config.yaml
positions: "rope"
init: "orth"
init_std_up: 0.0241
lr_mult_o: 4.0
beta1: 0.93
warmup_steps: 62
decay_fraction: 0.762
final_lr_fraction: 0.1
doc_mask: true
Each number is 50 + 12 x the weight over the matrix's rms, rounded and kept within 0 to 99. Layers, rows and columns count from 0.

# o: layer 10 attention output (transposed), 192x192, rms 0.461, rows 40-57,104-121,168-185, columns 0-95
# v: layer 10 attention value, 64x192, rms 0.119, rows 41-58, columns 0-95
o40:32 33 34 79 78 39 65 47 54 56 42 60 44 54 48 41 65 57 38 51 59 36 50 47 57 50 44 44 57 38 43 63 60 46 37 35 58 51 54 32 57 72 42 33 42 38 56 55 53 41 64 52 50 27 58 62 65 49 47 41 45 32 42 31 52 50 43 43 53 74 51 52 66 49 63 59 41 18 36 43 30 52 48 49 39 39 34 67 48 50 63 51 42 49 50 59
o104:61 37 42 44 35 46 60 59 38 48 56 56 38 22 37 40 39 54 52 36 45 54 51 41 52 61 50 62 42 51 69 67 63 40 67 49 51 49 25 45 57 39 67 49 68 55 47 57 48 47 51 53 47 46 42 49 42 67 51 50 51 51 60 50 56 53 53 56 49 51 36 56 51 41 31 52 63 56 56 62 84 44 63 43 40 36 62 43 52 46 52 27 47 47 42 33
o168:62 71 58 61 32 97 45 45 29 55 71 10 50 63 42 67 22 45 59 64 38 57 55 55 30 37 64 43 65 28 37 37 54 69 49 60 66 47 71 64 26 35 53 65 44 61 60 50 47 61 32 35 61 58 52 42 40 40 78 61 71 67 56 46 60 33 45 51 54 66 48 49 49 47 50 39 46 72 67 64 27 61 50 58 42 60 37 44 68 47 37 63 46 52 41 55
v41:52 49 52 27 31 67 28 50 48 43 59 47 60 44 64 50 37 57 54 71 68 48 50 53 40 70 50 60 82 57 60 62 61 39 26 56 31 42 43 44 49 57 38 31 45 33 68 75 59 39 61 30 47 45 55 58 37 64 49 37 62 31 54 53 54 60 55 46 42 68 43 70 40 50 38 58 27 48 47 62 46 49 60 41 50 38 34 52 56 65 18 51 59 32 58 57
o41:57 54 62 48 53 62 50 44 58 73 35 70 46 56 54 50 39 53 42 37 38 45 34 40 48 33 33 47 44 54 60 53 28 44 52 45 52 39 58 40 48 43 57 52 51 59 37 63 50 42 39 63 44 66 61 33 36 33 36 58 35 60 43 51 66 51 31 63 62 39 38 44 25 45 74 53 53 55 67 58 66 75 53 53 54 35 52 57 42 38 73 58 37 45 43 41
o105:50 35 33 55 59 33 16 42 63 47 46 52 46 64 44 27 31 60 43 72 67 45 62 44 37 56 76 57 33 47 49 39 64 63 51 37 54 51 26 47 53 30 51 61 40 31 61 42 46 61 69 47 55 35 28 50 65 59 52 33 64 31 60 61 47 51 47 58 37 38 35 24 52 59 40 48 39 64 56 48 49 44 34 53 52 40 53 42 46 58 50 51 45 52 55 62
o169:53 34 55 41 30 56 75 68 39 36 62 30 71 50 49 47 62 44 44 57 38 48 47 56 49 47 37 43 59 12 41 40 50 62 75 66 64 76 64 50 51 31 56 47 46 65 33 42 69 60 44 53 50 49 35 57 57 84 64 43 50 58 37 50 36 49 62 57 60 56 39 61 51 34 48 31 61 39 47 31 40 09 39 44 50 52 43 46 53 62 47 47 74 56 50 69
v42:39 51 37 41 48 59 48 54 45 40 56 52 41 64 35 58 37 53 57 59 59 67 53 37 59 30 41 51 43 45 62 34 61 29 62 40 52 49 31 31 67 47 38 39 45 56 30 72 37 47 47 38 59 55 64 50 46 41 62 25 43 58 36 36 50 50 34 70 63 45 47 60 45 29 56 48 49 46 79 47 62 46 32 49 49 57 54 45 51 53 57 46 43 39 69 65
o42:32 41 59 45 46 44 47 52 75 58 37 43 76 52 46 62 40 57 70 31 39 67 50 59 39 61 50 44 59 42 34 69 50 59 30 68 38 52 50 59 30 75 44 57 72 46 54 31 60 34 47 58 57 47 27 52 52 42 45 39 53 49 64 20 45 51 40 36 62 64 44 51 40 64 59 66 62 45 52 57 60 64 69 36 56 46 49 49 64 60 38 42 65 58 53 55
o106:59 37 69 67 50 40 51 46 22 53 47 60 35 49 55 57 47 49 45 21 75 55 64 47 53 60 41 51 41 61 47 62 28 35 46 52 50 62 55 59 70 37 46 29 36 34 69 29 46 43 68 57 41 58 52 68 37 55 53 59 50 68 45 61 60 37 43 64 46 45 43 45 48 40 58 40 41 61 58 40 47 23 62 48 74 54 52 43 29 50 70 69 32 38 43 75
o170:62 69 25 41 46 56 46 55 53 52 59 40 50 58 62 57 52 51 52 72 42 56 57 49 46 21 60 68 53 57 59 31 66 66 37 36 56 44 52 45 44 44 53 65 44 66 26 66 38 57 34 50 47 49 70 39 50 71 40 50 38 38 54 65 51 31 52 43 39 46 65 54 50 45 30 49 59 29 51 49 41 27 32 47 41 52 61 59 63 57 40 34 47 54 38 23
v43:34 65 21 62 60 45 46 62 70 57 49 64 59 45 51 44 37 59 76 34 58 60 61 26 38 55 55 61 57 37 77 64 60 56 73 58 33 45 47 48 63 40 47 63 48 57 58 50 47 75 60 38 45 30 56 42 39 47 44 48 47 50 59 51 37 74 40 52 50 61 26 33 59 54 20 52 40 59 72 22 46 30 50 27 50 41 51 39 69 41 47 43 46 49 55 58
o43:65 55 42 45 63 61 62 29 45 59 49 49 36 60 72 58 37 39 34 71 56 49 71 63 60 25 55 36 53 31 46 47 65 64 44 42 51 45 44 46 56 45 63 54 50 59 67 48 43 36 37 46 52 65 45 53 53 47 63 52 48 49 44 36 52 45 62 43 49 71 39 37 57 32 61 50 48 64 44 67 40 76 72 30 54 52 34 53 56 39 36 65 59 41 58 32
o107:57 35 49 49 76 41 75 49 46 42 48 71 36 34 38 49 76 57 51 31 42 43 24 71 47 62 53 43 21 63 58 31 43 70 54 54 65 50 70 72 42 56 60 57 70 53 40 43 57 52 60 47 38 65 49 48 41 55 31 28 49 55 58 43 40 57 45 54 27 46 52 73 53 69 59 48 42 51 38 49 67 29 41 52 80 59 61 59 38 58 65 34 35 65 60 64
o171:47 33 76 52 34 42 28 45 48 56 53 40 56 18 55 18 48 53 49 46 68 47 43 37 44 77 72 51 53 47 38 53 28 24 43 54 43 43 60 30 55 47 27 28 25 41 44 63 57 54 55 40 50 37 43 65 53 67 28 65 39 39 51 68 72 37 46 70 47 28 64 64 18 24 59 49 64 47 44 74 47 55 30 54 54 64 56 57 43 38 33 50 41 21 22 69
v44:40 54 52 40 59 31 49 43 49 65 54 55 43 33 72 42 33 43 34 52 50 31 65 44 41 62 48 53 32 46 29 51 71 60 45 45 64 58 64 45 39 65 61 68 38 71 49 40 24 70 41 21 54 56 60 61 56 54 62 60 57 34 54 64 64 84 53 81 44 42 55 38 80 37 58 35 70 63 59 60 45 50 39 54 74 41 42 44 39 63 57 41 49 65 38 68
o44:66 50 37 50 54 52 72 49 45 51 52 38 45 63 57 39 43 26 44 46 17 42 53 45 67 52 58 68 79 60 44 70 57 80 62 50 35 66 43 42 52 54 49 59 52 46 46 60 42 46 20 57 51 65 52 44 41 39 64 49 64 73 30 30 54 65 57 59 44 63 44 53 44 34 39 62 33 47 41 43 56 57 61 57 43 38 58 74 51 51 46 58 49 67 61 34
o108:37 51 69 30 66 47 62 50 35 63 60 57 48 44 42 56 40 75 33 54 53 44 42 46 52 58 55 49 44 39 51 35 46 68 47 40 60 32 75 29 37 42 53 22 47 35 24 50 56 38 78 59 51 58 55 62 73 33 46 36 49 37 48 59 44 37 70 37 37 38 45 58 49 58 66 44 47 49 49 38 43 66 52 42 34 75 42 30 45 50 46 59 51 46 43 55
o172:70 59 46 64 29 42 44 48 67 37 57 48 70 39 22 62 58 43 60 42 55 48 23 62 54 67 53 33 38 62 60 45 66 50 51 50 34 32 36 63 54 52 34 46 71 62 62 39 54 49 53 69 57 59 24 36 33 65 34 59 57 46 58 42 51 35 29 33 54 57 53 45 48 58 44 61 52 32 38 62 30 40 36 54 59 37 61 45 53 44 65 28 60 54 51 36
v45:49 42 52 50 61 54 35 62 46 58 65 53 43 51 66 60 63 44 58 50 52 60 64 51 60 70 48 44 50 42 56 63 56 56 53 61 40 47 63 55 41 47 37 40 75 54 60 63 35 26 40 38 50 63 65 48 40 52 46 28 45 78 54 58 50 55 41 43 38 41 65 64 60 49 75 45 35 35 48 48 49 56 40 33 61 41 38 66 44 46 70 58 45 53 41 47
o45:43 39 23 46 56 49 65 37 48 19 68 57 42 42 30 58 50 35 34 51 31 40 41 40 44 67 40 38 50 52 49 46 41 28 59 65 45 53 64 46 44 66 40 57 52 45 46 43 65 46 57 48 45 42 45 53 60 53 60 50 43 46 71 39 31 42 30 47 62 84 49 56 57 44 35 53 67 34 40 42 46 52 79 24 58 50 50 57 55 83 40 40 44 46 53 38
o109:33 45 45 45 55 43 47 53 54 49 41 54 58 58 77 39 41 49 57 32 33 22 52 52 61 26 58 44 38 32 47 77 56 51 54 43 46 59 35 48 55 38 58 54 43 45 60 47 32 52 38 41 44 60 64 40 28 50 33 29 58 55 68 65 75 65 51 51 62 58 41 46 51 30 52 49 58 47 49 59 43 51 19 49 46 37 49 49 76 35 54 51 57 54 66 47
o173:55 56 66 78 48 62 50 49 48 57 51 37 42 23 36 51 34 59 38 60 69 72 39 48 56 53 33 57 61 43 59 32 43 71 40 48 47 43 50 50 59 46 51 44 57 48 43 50 53 63 63 49 52 48 30 54 48 54 68 81 58 29 28 51 39 30 62 52 53 37 40 52 44 50 55 47 22 52 53 59 57 46 38 58 48 65 53 40 50 35 36 50 24 58 37 40
v46:60 45 65 76 24 42 59 34 29 39 53 43 44 49 52 46 57 50 33 42 66 57 67 53 41 58 68 21 40 55 52 53 68 51 55 56 23 44 41 45 41 40 43 64 42 41 48 53 65 48 48 56 10 62 54 56 50 48 51 17 51 57 49 46 29 68 77 55 58 58 41 32 22 47 38 46 49 61 56 51 44 61 58 37 61 65 61 58 27 52 60 26 31 40 60 53
o46:52 51 37 41 71 67 50 37 52 45 50 42 61 36 45 69 50 32 62 63 27 59 24 49 40 65 50 62 39 35 25 44 57 32 47 39 50 57 52 72 54 48 33 50 46 60 48 28 48 51 53 62 58 40 38 61 58 64 71 40 27 52 44 56 39 42 40 47 52 47 52 48 76 63 54 50 33 42 47 55 30 60 47 66 68 38 41 53 58 56 33 43 63 31 43 57
o110:57 67 57 58 43 53 76 58 45 61 66 38 49 49 46 41 59 54 47 45 37 46 71 53 40 33 27 71 52 67 45 43 25 44 62 49 63 52 41 36 73 43 51 43 29 49 63 53 54 47 35 65 51 56 46 38 60 61 34 36 56 45 46 58 49 47 61 62 50 65 49 69 38 37 42 48 66 62 47 48 61 26 59 32 33 50 56 54 49 44 61 58 40 65 61 43
o174:40 43 64 48 52 58 39 52 52 54 44 58 49 68 68 52 52 48 46 40 67 44 66 62 61 42 63 51 65 21 70 51 37 59 44 54 56 49 56 37 49 41 60 51 81 52 55 49 43 61 51 34 53 41 62 47 36 48 42 67 62 40 49 38 59 49 33 52 41 42 45 61 63 57 57 66 49 48 62 56 68 47 38 46 27 39 53 30 45 56 46 48 42 80 48 49
v47:43 50 63 45 44 49 64 51 50 58 57 65 66 52 45 74 57 64 44 57 44 34 37 59 59 52 37 72 72 48 31 39 20 59 63 47 33 39 43 55 34 61 46 45 67 57 20 52 49 66 45 50 50 54 43 55 49 76 55 47 44 35 52 44 43 55 66 35 71 40 58 64 81 40 55 69 30 53 65 53 42 76 44 48 41 47 39 53 27 21 31 54 35 69 78 57
o47:47 52 44 51 59 75 34 51 43 52 47 42 52 37 46 51 49 23 47 47 56 62 48 37 47 63 36 47 61 55 41 80 46 47 76 46 60 38 47 46 68 49 52 54 30 50 38 46 50 46 44 38 30 50 55 52 41 49 49 60 47 52 23 42 48 45 65 60 65 58 30 41 25 41 49 41 44 58 25 45 54 38 38 51 40 50 56 49 63 62 54 34 45 39 60 26
o111:55 61 53 46 40 50 37 52 41 62 64 24 40 70 55 46 28 50 38 41 38 54 62 57 24 49 57 56 47 34 57 48 71 65 44 59 62 60 18 58 32 17 62 39 45 65 59 42 58 65 58 59 78 13 45 49 58 56 51 40 50 38 45 48 64 54 53 60 52 47 56 51 49 76 61 68 49 43 66 28 47 48 59 34 56 55 48 59 60 48 56 58 55 67 40 55
o175:56 49 47 76 52 34 74 45 81 32 50 64 61 59 56 41 65 70 61 42 44 52 47 60 59 38 52 31 30 66 48 56 67 41 41 41 40 50 72 47 53 71 49 48 56 44 66 66 42 40 56 50 48 64 60 50 68 39 64 51 60 33 87 62 37 47 43 56 21 45 48 48 61 34 40 50 72 44 61 70 42 50 49 59 52 51 48 57 67 60 45 54 50 31 42 77
v48:42 69 59 33 69 26 55 25 21 63 54 50 37 65 45 52 37 31 54 38 49 63 39 40 32 52 59 39 50 53 49 37 68 46 51 24 44 49 67 49 36 39 59 59 53 44 27 68 37 54 24 46 57 50 63 55 61 47 29 50 43 67 47 58 54 65 41 49 34 42 66 58 54 80 50 61 37 50 57 42 43 55 34 72 51 56 57 62 42 43 78 51 46 54 53 61
o48:33 43 34 51 37 55 42 58 61 29 70 52 46 68 55 57 78 57 57 58 71 48 49 70 50 54 35 52 50 50 33 60 27 44 42 42 45 62 60 51 55 67 47 42 64 44 53 31 49 42 50 36 36 42 37 36 50 56 64 38 52 39 63 39 48 52 60 52 50 41 40 40 65 18 44 49 36 70 58 52 55 43 70 51 57 43 54 54 30 37 40 62 55 41 43 36
o112:82 50 51 46 17 51 54 54 35 54 59 30 65 60 49 39 51 48 59 60 55 67 76 53 58 53 39 51 72 33 58 58 48 36 45 45 61 56 53 49 50 48 45 36 34 61 50 47 42 55 57 53 55 43 53 60 55 58 58 51 35 37 50 68 36 57 49 63 70 67 57 47 47 45 52 60 54 51 30 35 58 59 66 49 37 46 54 46 51 41 55 46 32 62 47 63
o176:35 38 56 66 65 66 57 50 56 53 18 50 54 19 56 56 34 59 40 44 34 33 53 39 57 29 45 59 69 53 45 46 47 60 60 60 51 47 30 44 50 39 68 44 54 66 57 65 41 41 58 61 52 60 38 38 51 51 55 67 55 47 43 52 52 35 27 48 59 43 40 54 50 69 55 39 47 47 57 64 43 44 39 44 58 62 40 32 67 61 69 31 55 37 80 42
v49:59 58 23 50 51 66 57 51 47 56 53 52 47 37 51 55 43 37 47 51 37 60 34 42 43 48 49 41 46 82 58 44 67 47 48 42 48 60 41 66 59 45 44 45 53 27 68 72 55 52 64 34 56 29 40 36 75 53 68 45 54 54 57 34 50 62 48 50 35 48 47 37 56 66 34 38 60 32 60 48 56 36 47 36 30 55 42 59 46 57 50 63 67 66 47 58
o49:51 53 71 42 68 53 30 19 48 45 53 50 55 36 46 59 59 57 64 56 54 58 56 45 57 48 43 61 46 35 67 53 33 49 59 46 41 51 58 61 59 64 33 59 61 53 51 53 54 51 65 71 67 60 52 45 44 37 37 70 65 46 53 59 57 30 69 42 54 44 38 57 46 47 42 60 58 58 66 51 44 51 44 57 59 43 70 44 56 45 44 38 33 47 41 48
o113:44 47 43 64 47 41 62 52 60 80 45 45 63 49 42 58 46 38 60 54 48 43 36 47 50 36 49 30 71 77 34 63 54 38 61 35 31 60 58 61 64 67 38 64 41 54 35 61 64 43 51 51 30 59 52 63 68 39 57 21 71 48 34 67 55 64 23 54 38 31 63 43 56 47 63 57 28 40 30 57 59 69 55 50 55 48 57 46 23 37 42 61 40 66 70 62
o177:61 44 47 34 42 64 54 56 39 54 54 45 33 63 49 45 53 68 58 35 49 20 46 76 29 61 54 48 37 43 66 46 44 66 36 77 61 53 24 20 21 17 70 51 48 40 72 34 48 56 26 39 48 43 53 58 53 56 37 54 37 57 21 43 65 25 57 53 51 83 75 41 50 61 50 44 62 55 40 61 52 58 58 30 53 65 46 35 54 58 55 49 59 44 54 51
v50:39 68 52 56 50 50 51 48 42 42 50 57 20 49 50 64 58 74 55 26 41 60 49 38 60 49 48 59 51 58 67 62 41 67 44 15 64 53 47 40 51 38 48 54 32 36 55 69 47 44 47 44 55 37 33 65 58 59 34 39 47 57 38 36 50 45 59 43 41 49 48 57 48 27 64 42 53 68 51 36 42 46 52 59 35 41 67 49 54 48 50 35 62 32 49 36
o50:53 27 45 58 63 58 36 52 62 59 48 65 49 48 59 44 35 68 41 72 46 45 49 49 66 19 56 48 45 59 50 44 50 41 53 78 47 46 57 35 60 41 38 43 44 47 67 42 68 55 52 53 57 50 68 43 53 61 56 38 50 46 48 47 49 55 60 52 43 48 66 33 48 52 51 45 52 41 52 70 59 36 30 40 44 39 44 43 49 60 47 54 43 48 67 42
o114:39 50 62 55 76 45 63 68 63 49 54 33 70 59 31 39 56 36 59 45 78 59 40 52 58 44 53 44 55 42 60 53 50 59 50 31 41 37 50 69 41 61 51 56 61 61 33 55 46 32 43 63 54 54 46 46 41 39 40 51 41 49 35 64 55 52 57 50 58 62 23 38 55 46 58 54 25 48 33 54 43 53 59 66 62 59 69 53 62 53 25 62 59 62 60 39
o178:37 51 33 29 31 35 56 46 23 62 54 45 63 53 50 52 46 36 41 64 61 66 38 51 62 78 47 47 59 29 47 55 60 32 37 45 55 56 57 70 62 58 46 58 47 45 56 32 37 34 62 37 47 64 39 47 52 51 63 48 59 55 47 45 42 41 28 50 34 58 54 58 48 43 48 33 72 42 60 39 50 70 41 36 68 47 37 53 39 56 66 50 66 44 32 54
v51:44 55 38 75 43 55 58 43 57 51 51 56 44 53 46 24 65 52 40 59 25 45 56 41 33 65 43 42 62 37 69 37 42 32 28 53 64 60 55 36 73 52 50 32 47 52 58 36 49 40 45 42 58 34 49 77 59 50 61 53 60 42 60 54 44 42 38 32 27 67 18 48 34 62 42 39 53 54 48 67 74 59 56 40 54 62 65 49 42 46 76 73 57 45 60 57
o51:50 36 38 38 51 56 30 47 36 40 41 62 43 41 56 62 33 62 46 67 46 60 55 43 56 47 47 48 69 57 35 58 48 40 50 58 51 48 43 52 45 42 59 55 42 42 61 54 40 53 53 49 51 75 43 42 66 55 57 74 42 49 39 35 51 59 52 49 34 35 62 54 51 49 60 62 67 40 53 37 28 50 55 37 56 46 40 63 54 50 35 39 50 43 60 61
o115:48 48 59 67 41 29 43 50 59 62 61 46 66 59 48 40 43 53 45 49 53 43 45 26 58 51 59 56 31 62 55 51 47 44 48 73 30 56 72 26 44 39 56 39 78 59 17 75 70 72 63 68 51 57 48 33 61 47 31 30 55 58 62 55 63 38 50 45 37 55 37 26 39 46 44 66 41 48 37 68 55 52 49 54 50 46 47 39 68 60 49 56 44 57 50 36
o179:32 41 53 36 65 42 51 28 34 31 43 34 51 53 65 39 65 45 63 37 59 40 36 80 52 49 62 48 42 30 56 45 56 74 56 34 61 57 41 80 58 48 41 65 48 54 55 50 29 57 36 39 69 43 57 66 25 39 46 56 54 43 50 44 44 63 60 60 52 43 33 54 50 47 66 29 46 75 57 48 49 50 41 58 67 50 55 44 42 39 48 58 67 67 52 45
v52:37 42 45 45 61 45 50 55 46 41 79 46 62 44 21 72 54 56 16 63 61 45 54 69 47 68 69 35 46 59 68 30 59 37 43 68 50 44 40 56 47 43 67 58 37 37 66 40 40 55 44 61 44 65 65 55 38 50 32 71 50 54 47 52 56 60 41 37 24 25 51 61 69 37 34 57 47 11 53 55 53 51 51 62 56 67 52 53 61 10 50 63 56 36 45 59
o52:45 60 44 58 41 42 40 57 69 57 51 43 43 60 38 61 49 40 53 60 39 64 55 48 41 55 31 63 50 62 67 54 74 34 53 39 47 55 66 19 38 54 44 61 32 49 53 37 39 48 42 28 60 51 63 56 32 54 31 63 68 54 48 28 37 41 43 41 42 60 55 47 59 50 24 65 51 45 53 54 36 59 42 37 42 42 53 46 58 63 38 38 40 43 56 49
o116:34 44 57 40 28 63 46 49 40 48 57 40 50 56 67 52 44 50 50 44 46 61 61 21 67 70 70 70 36 37 48 69 54 41 46 51 45 48 57 59 48 57 70 48 51 42 40 66 75 40 53 30 57 73 51 28 84 61 74 34 67 44 41 69 68 43 58 67 69 55 53 42 60 50 38 34 50 51 47 47 57 29 63 64 80 45 47 24 42 45 70 51 54 55 42 51
o180:82 36 53 33 76 50 43 41 39 44 46 65 55 45 51 43 52 54 53 61 64 28 65 53 54 44 48 46 55 51 36 39 42 64 49 50 32 59 48 59 45 60 60 33 59 53 41 55 60 44 59 71 47 45 56 45 48 55 46 36 32 49 47 54 56 61 63 52 54 54 41 59 30 55 87 51 37 70 55 43 53 50 36 56 46 48 57 61 62 55 54 43 57 49 66 52
v53:54 43 61 34 65 42 49 35 43 50 65 72 55 31 49 48 36 48 38 62 44 51 62 59 70 52 48 57 47 42 40 51 52 43 48 55 56 38 65 60 40 23 50 44 71 45 52 51 49 24 58 50 48 53 40 50 56 45 41 52 51 50 51 40 37 51 43 69 72 47 60 48 62 38 42 36 46 51 41 47 35 62 47 38 48 57 49 48 61 53 61 15 37 42 35 39
o53:37 41 60 61 59 75 36 58 72 26 45 43 43 63 53 55 38 51 35 72 37 62 43 71 61 23 54 34 27 69 58 39 52 53 51 49 41 39 56 34 53 55 31 66 41 29 27 69 56 65 61 48 44 51 38 47 45 61 59 37 60 56 74 58 50 52 49 37 31 44 86 55 51 33 56 48 39 60 67 57 46 41 48 28 60 45 49 44 47 46 30 52 39 55 61 38
o117:53 47 39 41 39 54 63 71 37 51 28 50 58 54 34 63 63 43 49 34 50 20 59 36 46 68 46 48 54 50 60 37 49 63 45 50 36 42 28 61 48 61 56 27 33 44 74 30 41 69 53 52 30 51 60 61 62 45 59 58 47 39 47 68 61 49 59 53 36 46 43 29 46 57 39 44 74 59 44 39 50 42 45 44 50 47 52 40 58 59 80 51 42 47 48 63
o181:55 51 40 55 51 48 48 34 60 61 54 29 28 41 54 56 64 53 62 54 66 37 50 46 39 57 60 48 56 55 50 37 56 46 48 61 59 52 50 36 74 36 56 71 71 69 70 41 52 38 51 62 66 56 50 57 54 37 58 40 44 52 28 40 36 33 36 38 47 58 59 59 55 56 59 47 53 32 54 57 67 62 52 57 58 49 58 49 39 64 51 64 63 54 34 55
v54:42 49 51 67 52 51 38 50 53 53 56 46 55 67 50 49 39 47 60 64 48 58 71 39 44 67 29 34 46 52 65 70 40 68 65 61 76 50 48 24 45 58 46 53 36 67 66 54 89 53 77 57 66 54 71 64 49 61 63 61 48 44 67 74 70 65 59 40 55 37 39 49 57 55 59 53 62 41 84 45 65 37 44 10 43 52 56 54 68 54 64 32 49 51 50 64
o54:58 55 68 17 73 46 77 49 33 48 45 37 42 40 33 43 62 36 46 66 44 65 44 82 41 52 64 63 54 43 54 59 57 42 54 45 35 53 33 48 52 54 62 56 57 41 40 48 54 29 46 64 39 39 39 46 85 33 33 65 56 50 49 43 49 71 42 59 35 80 27 33 73 69 29 51 46 47 16 46 70 71 55 43 46 40 39 60 54 25 39 71 70 58 57 33
o118:51 43 36 52 47 47 31 65 69 67 55 74 46 55 64 54 22 71 38 35 75 14 48 34 55 60 53 58 49 54 46 51 32 67 43 55 63 69 69 42 43 59 50 44 62 31 55 46 53 66 50 37 49 54 49 55 37 52 39 48 54 43 49 52 49 56 32 50 24 39 38 77 47 34 74 42 50 22 37 60 37 71 48 67 76 42 67 38 64 73 65 33 46 45 49 63
o182:48 53 52 63 51 51 47 44 56 40 73 64 58 40 64 45 36 66 54 55 32 55 43 33 45 40 61 27 63 50 44 47 47 49 35 48 40 38 57 44 49 53 51 62 32 64 51 55 29 39 53 45 66 61 24 67 40 68 60 36 44 52 63 35 39 28 47 52 58 56 39 33 24 43 51 39 44 80 67 43 21 47 54 29 56 78 45 41 35 48 40 55 31 37 49 42
v55:59 50 48 57 48 41 46 62 50 47 65 47 46 74 55 41 44 51 60 38 47 49 63 51 41 39 39 70 63 83 43 34 59 47 54 53 43 45 63 22 49 65 56 63 57 52 52 28 48 43 42 68 32 42 42 54 59 23 35 41 51 37 64 46 66 50 60 36 49 59 49 42 45 40 51 78 33 32 55 50 42 58 44 73 45 50 56 56 43 62 56 45 44 33 45 54
o55:59 57 53 30 33 42 46 53 49 51 33 57 61 43 42 27 48 53 50 47 40 56 61 53 40 60 56 51 71 49 40 35 36 34 59 49 64 72 57 58 49 43 63 61 50 47 63 57 42 51 53 59 59 59 45 55 43 41 66 45 38 81 41 43 53 68 56 36 58 41 32 36 52 50 45 27 49 65 42 60 50 54 44 60 60 58 53 55 61 42 52 45 24 59 52 47
o119:48 32 58 45 65 61 38 37 49 45 57 45 44 47 43 47 59 40 45 61 50 55 66 46 66 59 60 41 46 63 48 60 58 57 47 41 39 28 33 51 58 46 49 14 47 66 47 59 57 32 40 44 46 50 38 48 55 62 51 64 72 34 56 44 59 35 51 48 68 58 36 54 55 33 50 45 43 31 61 47 28 64 74 31 36 36 16 59 61 41 52 45 59 42 39 47
o183:37 62 46 45 67 60 60 56 29 78 57 59 37 40 53 79 47 59 37 52 55 41 44 32 55 43 47 51 29 38 36 48 40 63 44 64 70 55 71 59 41 50 51 63 48 44 51 31 59 55 41 43 41 50 56 53 51 71 28 51 44 43 52 57 46 49 43 50 36 64 65 60 46 48 53 63 51 45 39 45 55 51 34 44 53 45 56 45 53 23 34 73 74 40 34 68
v56:41 63 62 45 55 69 42 61 51 46 34 75 58 83 48 52 58 39 60 53 43 50 29 57 67 71 81 40 67 37 47 31 60 71 32 57 52 44 57 46 38 48 40 42 25 54 55 53 62 48 40 37 42 52 44 66 52 46 50 55 63 41 41 54 49 60 51 63 40 65 56 63 54 70 27 67 62 57 70 70 49 36 44 22 38 41 35 50 37 42 30 64 21 72 37 44
o56:45 43 52 50 46 25 49 43 48 64 48 56 51 44 57 37 54 57 59 64 76 64 70 68 48 48 44 72 45 26 41 72 52 48 50 24 62 48 29 66 29 44 33 49 72 39 68 46 45 50 52 49 45 34 61 37 43 49 47 46 50 43 31 42 47 56 47 52 32 64 53 41 32 52 41 61 57 41 38 22 40 66 57 76 36 39 32 42 77 62 50 48 71 47 45 44
o120:65 45 26 53 30 57 61 49 67 37 53 24 47 47 64 45 45 47 42 39 31 37 59 30 48 53 41 46 35 45 60 62 50 65 46 44 68 47 74 48 67 33 66 47 62 67 40 48 50 57 54 60 54 57 16 50 60 65 52 56 65 44 73 65 34 26 36 45 75 35 48 31 70 55 44 58 50 46 45 66 46 33 32 41 53 71 76 65 52 56 57 56 55 59 78 63
o184:69 57 54 51 41 45 47 64 61 48 55 38 48 56 34 63 38 68 63 50 32 62 42 49 39 33 50 44 39 65 60 44 45 54 49 78 63 55 52 42 71 69 33 55 36 44 42 52 57 51 51 63 49 62 60 65 75 46 43 44 56 69 38 39 65 57 60 53 60 49 58 75 63 51 66 49 42 71 41 48 60 18 58 52 65 57 52 51 46 54 66 49 31 43 45 52
v57:39 57 50 24 38 73 50 45 58 30 53 66 69 49 64 59 48 36 68 57 41 22 64 59 38 41 36 36 38 54 70 58 32 41 54 55 43 76 54 60 69 43 52 34 58 51 61 59 49 62 45 52 33 60 55 26 33 41 46 46 42 48 50 40 47 73 53 19 50 41 49 55 40 49 40 27 50 39 59 35 49 45 53 70 50 54 43 45 63 43 48 59 47 68 43 44
o57:52 39 41 46 59 43 67 69 73 51 40 40 61 24 63 56 65 49 82 45 64 20 48 50 50 71 48 75 58 31 55 33 51 42 50 42 52 40 41 35 30 59 63 42 54 57 65 52 39 46 46 34 45 68 58 39 61 46 42 67 58 45 48 31 35 32 41 65 57 74 30 45 45 45 62 42 65 62 40 50 46 41 66 49 46 60 61 81 49 49 50 54 59 53 70 51
o121:61 50 32 55 44 55 25 44 54 67 37 59 53 51 40 22 50 54 36 44 57 50 40 55 50 37 36 52 47 79 34 68 57 35 55 34 46 63 54 47 53 51 54 72 44 47 55 64 38 62 53 49 53 39 57 56 54 49 45 24 64 52 39 45 56 55 55 39 40 47 42 50 44 67 54 68 49 54 42 58 57 43 42 60 55 63 46 52 51 60 47 44 48 62 36 63
o185:69 55 71 51 58 43 66 62 35 21 72 56 41 63 25 47 48 57 37 56 39 60 55 59 49 42 45 48 32 54 33 63 54 50 35 54 60 44 57 69 36 54 37 32 80 36 38 56 49 57 49 58 53 53 66 43 56 55 60 40 35 55 60 41 69 50 32 53 50 44 50 54 57 38 54 51 42 48 51 49 60 52 55 51 51 51 52 42 53 54 54 42 27 27 59 61
v58:41 50 69 53 43 65 66 61 31 42 47 41 59 63 39 53 47 51 48 59 40 50 48 43 40 63 35 47 38 39 68 47 29 62 35 58 34 34 52 50 52 38 49 45 47 60 50 89 41 46 39 47 60 40 47 44 52 58 53 37 51 60 51 72 60 57 58 40 71 58 55 44 58 55 45 68 31 36 56 52 65 40 44 56 38 42 16 49 45 55 41 43 61 31 75 51